{"num_hidden_layers": 11, "hidden_size": 160, "num_attention_heads": 2, "num_key_value_heads": 2, "head_dim": 64, "intermediate_size": 448, "vocab_size": 3932, "hidden_act": "swiglu", "norm": "rmsnorm", "norm_place": "pre", "norm_eps": 1e-05, "positions": "rope", "rope_theta": 10000.0, "rope_fraction": 1.0, "qk_norm": false, "attn_scale": 0.125, "bias": "none", "tie_word_embeddings": false, "parallel_block": false, "extras": ["capped logits"], "init": "uniform", "init_std_qkv": 0.0445, "init_std_o": 0.0, "init_std_up": 0.0445, "init_std_down": 0.0, "optimizer": "soap_variant", "learning_rate": 0.00821, "beta1": 0.95, "beta2": 0.95, "weight_decay": 0.056, "lr_head": 0.00729, "max_grad_norm": 1.0, "warmup_steps": 200, "schedule": "wsd", "decay_fraction": 0.856, "decay_shape": "linear", "final_lr_fraction": 0.0, "batch_tokens": [32768, 65536, 131072], "max_seq_len": 512, "doc_mask": true, "train_tokens": 153800000, "max_steps": 2368, "dataset": "wikipedia_en"}
Each number is 200 + 40 x the weight over its row's rms, rounded and kept within 0 to 999. Layers, rows and columns count from 0. The size before them is the row's rms in percent of the matrix's.

# q: layer 6 attention query, 128x160, rms 0.208, rows 0-9, columns 0-159
# k: layer 6 attention key, 128x160, rms 0.208, rows 0-9, columns 0-159
q0,133,210,221,190,176,185,246,127,143,246,208,210,190,183,207,241,230,232,236,212,209,230,260,140,160,193,280,204,221,269,237,128,266,196,247,173,231,153,219,212,215,212,182,212,301,189,191,203,199,188,229,230,162,253,238,172,209,185,161,308,252,214,239,263,186,236,210,196,128,246,102,182,204,164,196,232,151,287,258,206,191,160,176,233,262,209,139,155,237,210,223,232,241,219,271,203,175,138,197,214,174,261,177,161,159,210,178,210,179,194,222,144,211,269,242,238,212,178,213,139,154,211,211,158,229,222,178,212,198,336,202,207,199,235,209,208,239,140,187,220,272,185,226,150,184,238,245,199,261,210,229,189,137,118,191,155,170,191,264,193,226
k0,092,172,159,226,281,237,214,243,198,178,168,199,137,185,163,220,164,227,155,153,187,264,211,162,222,189,241,179,203,227,171,200,131,222,171,223,197,198,136,202,186,205,163,204,238,185,153,185,269,253,242,217,219,209,111,179,231,146,209,174,205,184,136,141,208,153,188,276,200,223,121,295,194,149,251,209,149,186,148,178,220,223,208,172,202,289,178,196,224,168,219,151,236,142,174,244,197,278,231,232,175,143,238,170,178,206,218,162,198,210,174,298,181,221,206,192,155,216,212,182,147,225,154,184,203,217,183,160,249,248,176,211,162,115,157,222,180,151,141,182,80,170,222,198,231,115,234,171,177,243,227,179,247,196,239,204,311,194,169,231,131
q1,101,203,174,202,225,150,154,134,167,217,277,249,258,181,154,250,167,248,170,112,161,198,231,203,242,243,219,163,156,204,176,147,203,176,229,195,187,227,128,282,216,197,201,255,234,212,177,214,201,275,212,182,199,173,186,227,157,253,206,191,268,236,196,175,276,188,149,166,154,150,149,193,242,129,191,145,236,264,101,175,167,254,149,158,166,236,192,237,239,212,234,165,202,178,184,203,206,162,209,292,151,173,252,186,129,235,250,262,230,106,170,234,125,159,212,208,199,139,218,193,142,224,216,149,141,195,132,179,211,224,146,202,178,179,243,177,177,224,229,243,205,158,229,202,222,146,211,118,267,210,249,188,190,192,226,234,249,208,229,190,218
k1,113,146,231,194,196,225,183,222,207,134,176,213,231,241,201,164,273,200,221,259,207,154,136,218,175,165,173,157,249,157,142,236,208,194,144,209,226,156,174,227,248,178,243,190,180,227,275,210,206,229,212,196,205,222,258,187,217,220,200,188,180,238,151,165,188,173,222,162,188,192,186,193,148,218,188,130,170,110,228,156,226,161,238,263,243,257,278,211,184,143,139,277,197,201,168,266,130,235,207,228,216,243,230,244,195,200,144,178,181,273,170,191,139,204,263,194,145,211,198,227,228,171,203,240,226,196,156,127,146,210,207,206,216,192,153,235,256,92,176,210,259,234,229,153,152,201,248,291,270,239,156,189,199,242,221,93,162,268,186,254,151
q2,125,202,157,187,152,202,181,184,180,259,272,216,149,215,240,187,173,191,221,186,228,234,203,123,159,192,300,259,177,178,213,139,243,149,235,175,204,127,243,265,194,227,220,228,249,219,187,261,201,182,242,228,183,213,183,173,193,238,169,327,236,213,219,223,222,197,178,194,134,263,123,231,207,163,210,191,188,233,287,183,192,229,164,206,197,206,100,149,242,127,212,185,262,225,206,247,245,176,207,193,241,221,164,160,189,202,179,210,186,239,211,152,200,286,246,190,207,169,154,169,225,178,193,167,231,213,201,252,147,241,158,167,211,229,204,247,219,137,221,134,237,192,179,114,128,214,213,188,250,237,127,257,174,144,258,132,176,223,257,254,159
k2,102,178,189,229,298,254,189,220,195,218,205,285,214,253,165,211,160,119,208,188,179,168,188,183,172,165,281,174,198,251,273,210,104,186,238,214,175,252,143,104,197,209,199,206,194,191,172,229,244,257,146,263,175,179,234,156,213,128,158,174,213,192,194,170,210,152,225,191,220,162,137,165,218,210,188,192,147,228,178,259,193,224,194,191,191,261,230,187,249,195,222,181,201,193,144,204,205,196,219,173,168,184,232,126,172,185,220,235,246,202,135,217,203,255,292,217,142,209,192,177,202,185,217,165,232,208,212,156,258,186,205,200,110,142,192,265,135,189,174,218,108,202,202,184,167,151,77,189,172,158,239,146,237,200,195,222,269,116,125,217,189
q3,118,173,198,158,175,131,164,200,230,283,196,194,97,158,160,189,199,201,206,221,229,191,195,223,198,225,137,166,255,204,314,199,222,229,179,244,147,200,181,203,248,213,195,196,137,239,211,164,175,144,207,282,201,210,221,238,197,213,185,235,145,218,173,162,141,187,186,176,270,134,293,184,160,236,249,130,161,146,224,222,277,203,216,265,269,167,159,235,123,157,207,200,189,157,189,231,212,123,188,183,228,138,182,170,250,176,211,218,228,219,168,141,139,203,167,233,253,189,190,205,203,150,188,230,175,183,261,245,233,203,244,229,165,219,217,203,238,181,201,295,180,222,165,237,196,253,136,236,199,246,226,232,184,257,221,247,128,103,226,181,239
k3,119,189,178,211,239,217,198,188,126,97,198,228,177,228,198,188,205,256,180,193,210,163,187,206,177,215,197,324,205,326,186,218,222,256,187,188,228,184,226,201,141,201,149,170,277,245,161,189,178,256,283,190,151,199,190,178,251,181,209,166,190,209,217,246,253,229,187,249,143,188,192,286,185,156,262,225,136,207,228,223,156,122,212,199,249,217,151,180,134,133,202,170,189,132,253,198,131,194,196,174,213,153,276,228,187,196,116,155,180,180,204,262,239,214,212,186,159,231,230,213,140,233,204,168,211,295,235,188,164,238,253,196,162,176,206,267,206,213,145,225,199,227,128,158,176,172,247,153,209,203,190,246,255,170,169,234,244,254,218,171,203
q4,098,265,139,201,235,217,212,174,230,194,284,198,192,241,193,183,112,195,262,132,175,239,224,225,152,195,212,176,257,235,164,171,163,228,226,277,133,254,227,168,208,155,212,238,184,223,205,217,235,166,208,307,185,241,211,159,161,239,212,192,216,204,240,190,216,166,278,181,173,189,131,186,298,237,183,150,213,205,186,184,176,183,212,202,136,205,228,151,159,254,148,181,129,178,208,169,156,231,217,159,276,185,212,215,251,187,199,195,189,106,204,183,135,228,179,202,198,165,195,222,213,174,199,207,189,113,250,233,184,157,209,173,286,263,166,270,143,179,201,167,226,246,205,140,189,235,186,210,210,135,202,223,262,271,114,209,216,294,139,211,183
k4,113,203,210,179,111,159,189,178,105,186,238,295,184,247,238,150,209,162,198,216,224,187,224,142,191,188,209,150,188,136,219,167,225,182,209,144,203,193,146,238,169,141,232,170,178,210,186,214,184,232,226,192,212,211,282,235,206,235,220,193,152,183,200,215,225,145,151,153,200,244,270,243,153,192,237,157,192,239,189,179,200,204,211,191,225,185,210,139,212,162,206,166,238,263,136,202,205,155,220,251,166,144,170,189,162,205,195,188,125,197,216,142,207,162,190,199,288,213,170,194,224,191,236,218,191,181,241,239,127,146,180,180,198,257,240,158,347,273,322,230,284,233,261,239,207,210,156,180,193,238,184,229,257,153,297,206,191,205,184,210,243
q5,097,224,195,183,209,174,208,208,236,227,203,238,205,191,202,229,202,183,190,229,186,177,134,236,198,206,189,155,123,184,215,288,161,201,235,247,141,159,140,212,137,192,186,221,98,197,161,211,161,256,73,251,164,169,209,227,189,201,194,139,189,245,206,165,171,192,199,202,219,212,192,208,250,122,222,255,216,226,215,207,251,175,182,224,84,238,194,155,189,240,151,191,294,183,180,188,123,265,247,245,250,175,195,232,160,191,125,183,221,254,131,282,270,274,187,191,199,192,179,183,191,193,179,206,258,223,174,140,174,177,192,166,193,156,172,160,186,152,219,173,150,169,197,238,249,194,140,289,172,104,210,137,241,195,231,181,245,182,205,224,231
k5,095,203,232,189,125,171,218,141,175,200,197,213,118,294,192,152,181,148,214,218,225,206,200,214,193,227,200,218,224,159,185,196,208,273,204,106,192,237,217,213,204,197,212,212,167,151,191,209,161,162,193,218,222,179,155,207,147,196,260,210,111,211,265,247,269,237,222,199,130,221,177,154,199,202,190,216,191,161,202,285,243,241,228,201,309,227,258,218,160,151,180,146,159,254,239,206,243,135,206,234,122,177,242,226,252,239,158,186,214,187,262,195,84,151,199,178,209,186,180,234,152,189,165,168,186,106,298,222,232,235,178,229,213,237,198,250,205,131,199,144,253,170,253,207,133,198,196,215,210,184,213,177,223,218,189,198,145,140,288,184,214
q6,103,214,169,158,170,111,178,202,197,169,190,152,183,180,165,271,212,157,194,174,163,145,223,187,165,234,205,94,205,224,160,230,248,133,185,255,253,218,240,274,218,205,199,187,213,178,227,187,116,163,168,189,218,205,185,194,206,180,142,162,252,203,211,216,223,211,265,190,182,255,206,221,206,209,204,165,146,267,214,155,122,151,172,230,264,208,220,137,250,127,242,144,211,192,203,174,234,259,206,179,194,195,177,162,105,166,230,172,153,305,199,254,252,264,222,183,275,212,172,165,236,156,142,186,189,129,247,257,165,192,186,219,191,210,228,183,250,174,177,249,222,245,154,158,178,220,214,192,191,193,214,181,113,178,197,204,113,94,261,187,202
k6,089,192,137,219,139,175,200,233,193,131,176,230,182,175,257,188,146,158,179,179,91,246,238,205,201,165,118,185,212,177,255,140,186,196,194,183,223,153,253,178,241,206,228,244,350,182,206,196,269,235,172,250,292,210,259,136,180,238,168,202,192,189,173,125,212,181,225,250,177,156,139,183,175,238,172,237,148,187,113,173,218,156,201,185,204,216,233,195,193,178,234,133,165,186,300,183,216,193,204,207,163,229,245,264,305,223,158,238,250,180,267,200,194,182,205,227,267,256,183,247,189,197,234,212,214,171,175,171,195,168,229,192,235,207,218,185,261,270,209,157,220,177,257,200,246,152,232,205,245,235,164,161,179,174,240,199,231,197,144,219,212
q7,101,212,203,226,215,180,199,163,201,282,148,169,155,148,238,236,150,245,183,70,233,214,254,211,222,218,198,125,267,253,191,179,263,208,224,229,224,234,180,221,144,192,192,222,204,196,287,287,250,234,201,204,130,222,150,196,132,207,196,334,105,196,270,193,167,202,197,191,194,191,120,180,231,231,193,208,173,174,167,164,141,224,191,201,205,202,195,213,252,254,225,162,136,193,181,147,234,166,216,103,224,210,164,134,231,173,178,226,171,235,232,196,177,215,167,274,227,203,219,171,214,215,182,231,131,159,191,177,213,280,206,195,257,179,182,132,227,194,162,246,165,157,265,197,174,219,195,193,236,131,266,223,215,198,185,213,237,214,210,260,194
k7,097,204,152,145,178,172,193,163,162,177,233,189,184,233,274,187,147,165,188,253,182,122,185,183,116,116,154,200,224,229,203,246,226,191,210,206,184,223,277,259,201,156,219,190,143,223,245,164,177,255,201,260,168,210,129,170,215,164,267,188,229,192,153,246,203,159,216,178,192,183,190,208,198,165,220,204,181,207,224,206,268,202,256,181,257,203,235,121,103,179,244,355,287,155,211,199,185,149,254,144,232,176,216,192,235,214,186,209,156,230,213,223,136,218,325,263,211,180,184,189,205,217,186,208,195,219,182,252,200,178,200,189,182,123,155,201,240,271,120,220,188,209,238,220,165,178,237,230,222,277,246,186,207,207,212,190,163,208,230,171,251
q8,096,211,191,185,233,234,227,162,189,229,221,204,244,114,272,208,245,226,213,247,252,187,137,238,223,156,194,191,227,207,224,174,183,209,285,171,218,158,160,207,243,153,207,257,165,198,159,141,172,237,175,135,210,198,222,157,237,183,168,127,155,207,232,216,133,223,177,128,273,145,216,207,171,248,265,165,221,186,131,230,250,182,155,104,194,171,217,215,234,279,219,171,211,247,167,178,233,202,244,177,215,253,233,196,182,247,280,103,291,129,145,200,300,166,195,139,207,224,219,254,198,160,215,191,245,221,191,146,140,192,189,182,210,240,191,91,232,195,155,192,147,183,188,202,207,191,206,153,213,172,179,211,168,159,255,231,217,159,236,159,202
k8,107,240,207,198,251,171,173,176,212,225,158,167,111,196,129,261,157,239,162,150,201,193,179,230,184,189,186,224,205,236,145,174,190,234,237,233,156,208,148,206,197,200,200,168,198,224,160,186,170,238,233,181,234,203,183,215,169,185,227,155,198,171,181,213,131,193,191,192,221,192,99,276,231,98,206,269,265,211,219,216,151,260,209,193,140,229,149,200,126,125,183,248,247,237,230,234,263,231,181,209,180,270,182,132,184,255,223,199,163,205,239,203,270,211,234,206,123,151,191,213,244,247,93,215,175,206,194,172,289,196,192,184,175,217,219,138,211,315,195,221,191,167,244,268,208,173,173,241,221,178,239,220,242,268,196,262,209,268,167,196,130
q9,093,263,192,170,219,195,178,131,194,245,111,115,133,235,182,273,247,177,238,201,184,202,182,215,168,187,213,157,191,247,261,189,204,198,196,239,189,194,280,200,150,238,218,190,165,252,212,233,193,181,226,268,165,167,220,134,176,164,166,207,148,222,218,178,231,214,193,153,243,184,218,205,200,224,154,224,180,151,208,157,166,208,229,144,120,236,287,215,272,228,184,261,207,212,240,176,231,213,179,221,239,237,216,176,264,130,188,219,147,167,162,179,172,219,197,145,178,254,212,214,180,216,235,199,203,261,260,178,141,178,213,158,131,202,96,267,198,181,231,204,194,178,219,174,207,197,156,295,202,137,198,176,229,178,181,70,179,121,100,194,211
k9,108,237,205,212,66,270,195,217,204,76,278,236,231,210,179,206,152,221,218,168,185,131,127,196,170,165,236,152,136,221,268,187,208,179,226,202,173,193,243,201,207,196,218,186,287,170,230,205,167,227,166,231,70,201,260,177,193,230,251,175,236,182,250,176,241,167,244,194,120,159,215,237,245,217,214,210,223,219,209,229,267,280,219,264,154,137,219,192,178,206,168,256,237,208,175,175,219,254,177,204,206,227,213,216,196,202,217,141,227,120,174,191,215,245,243,216,196,142,205,194,150,130,193,186,201,256,249,205,193,249,227,193,138,202,172,265,160,249,216,141,210,182,183,184,208,199,191,191,206,203,238,286,175,246,246,156,271,225,194,209,239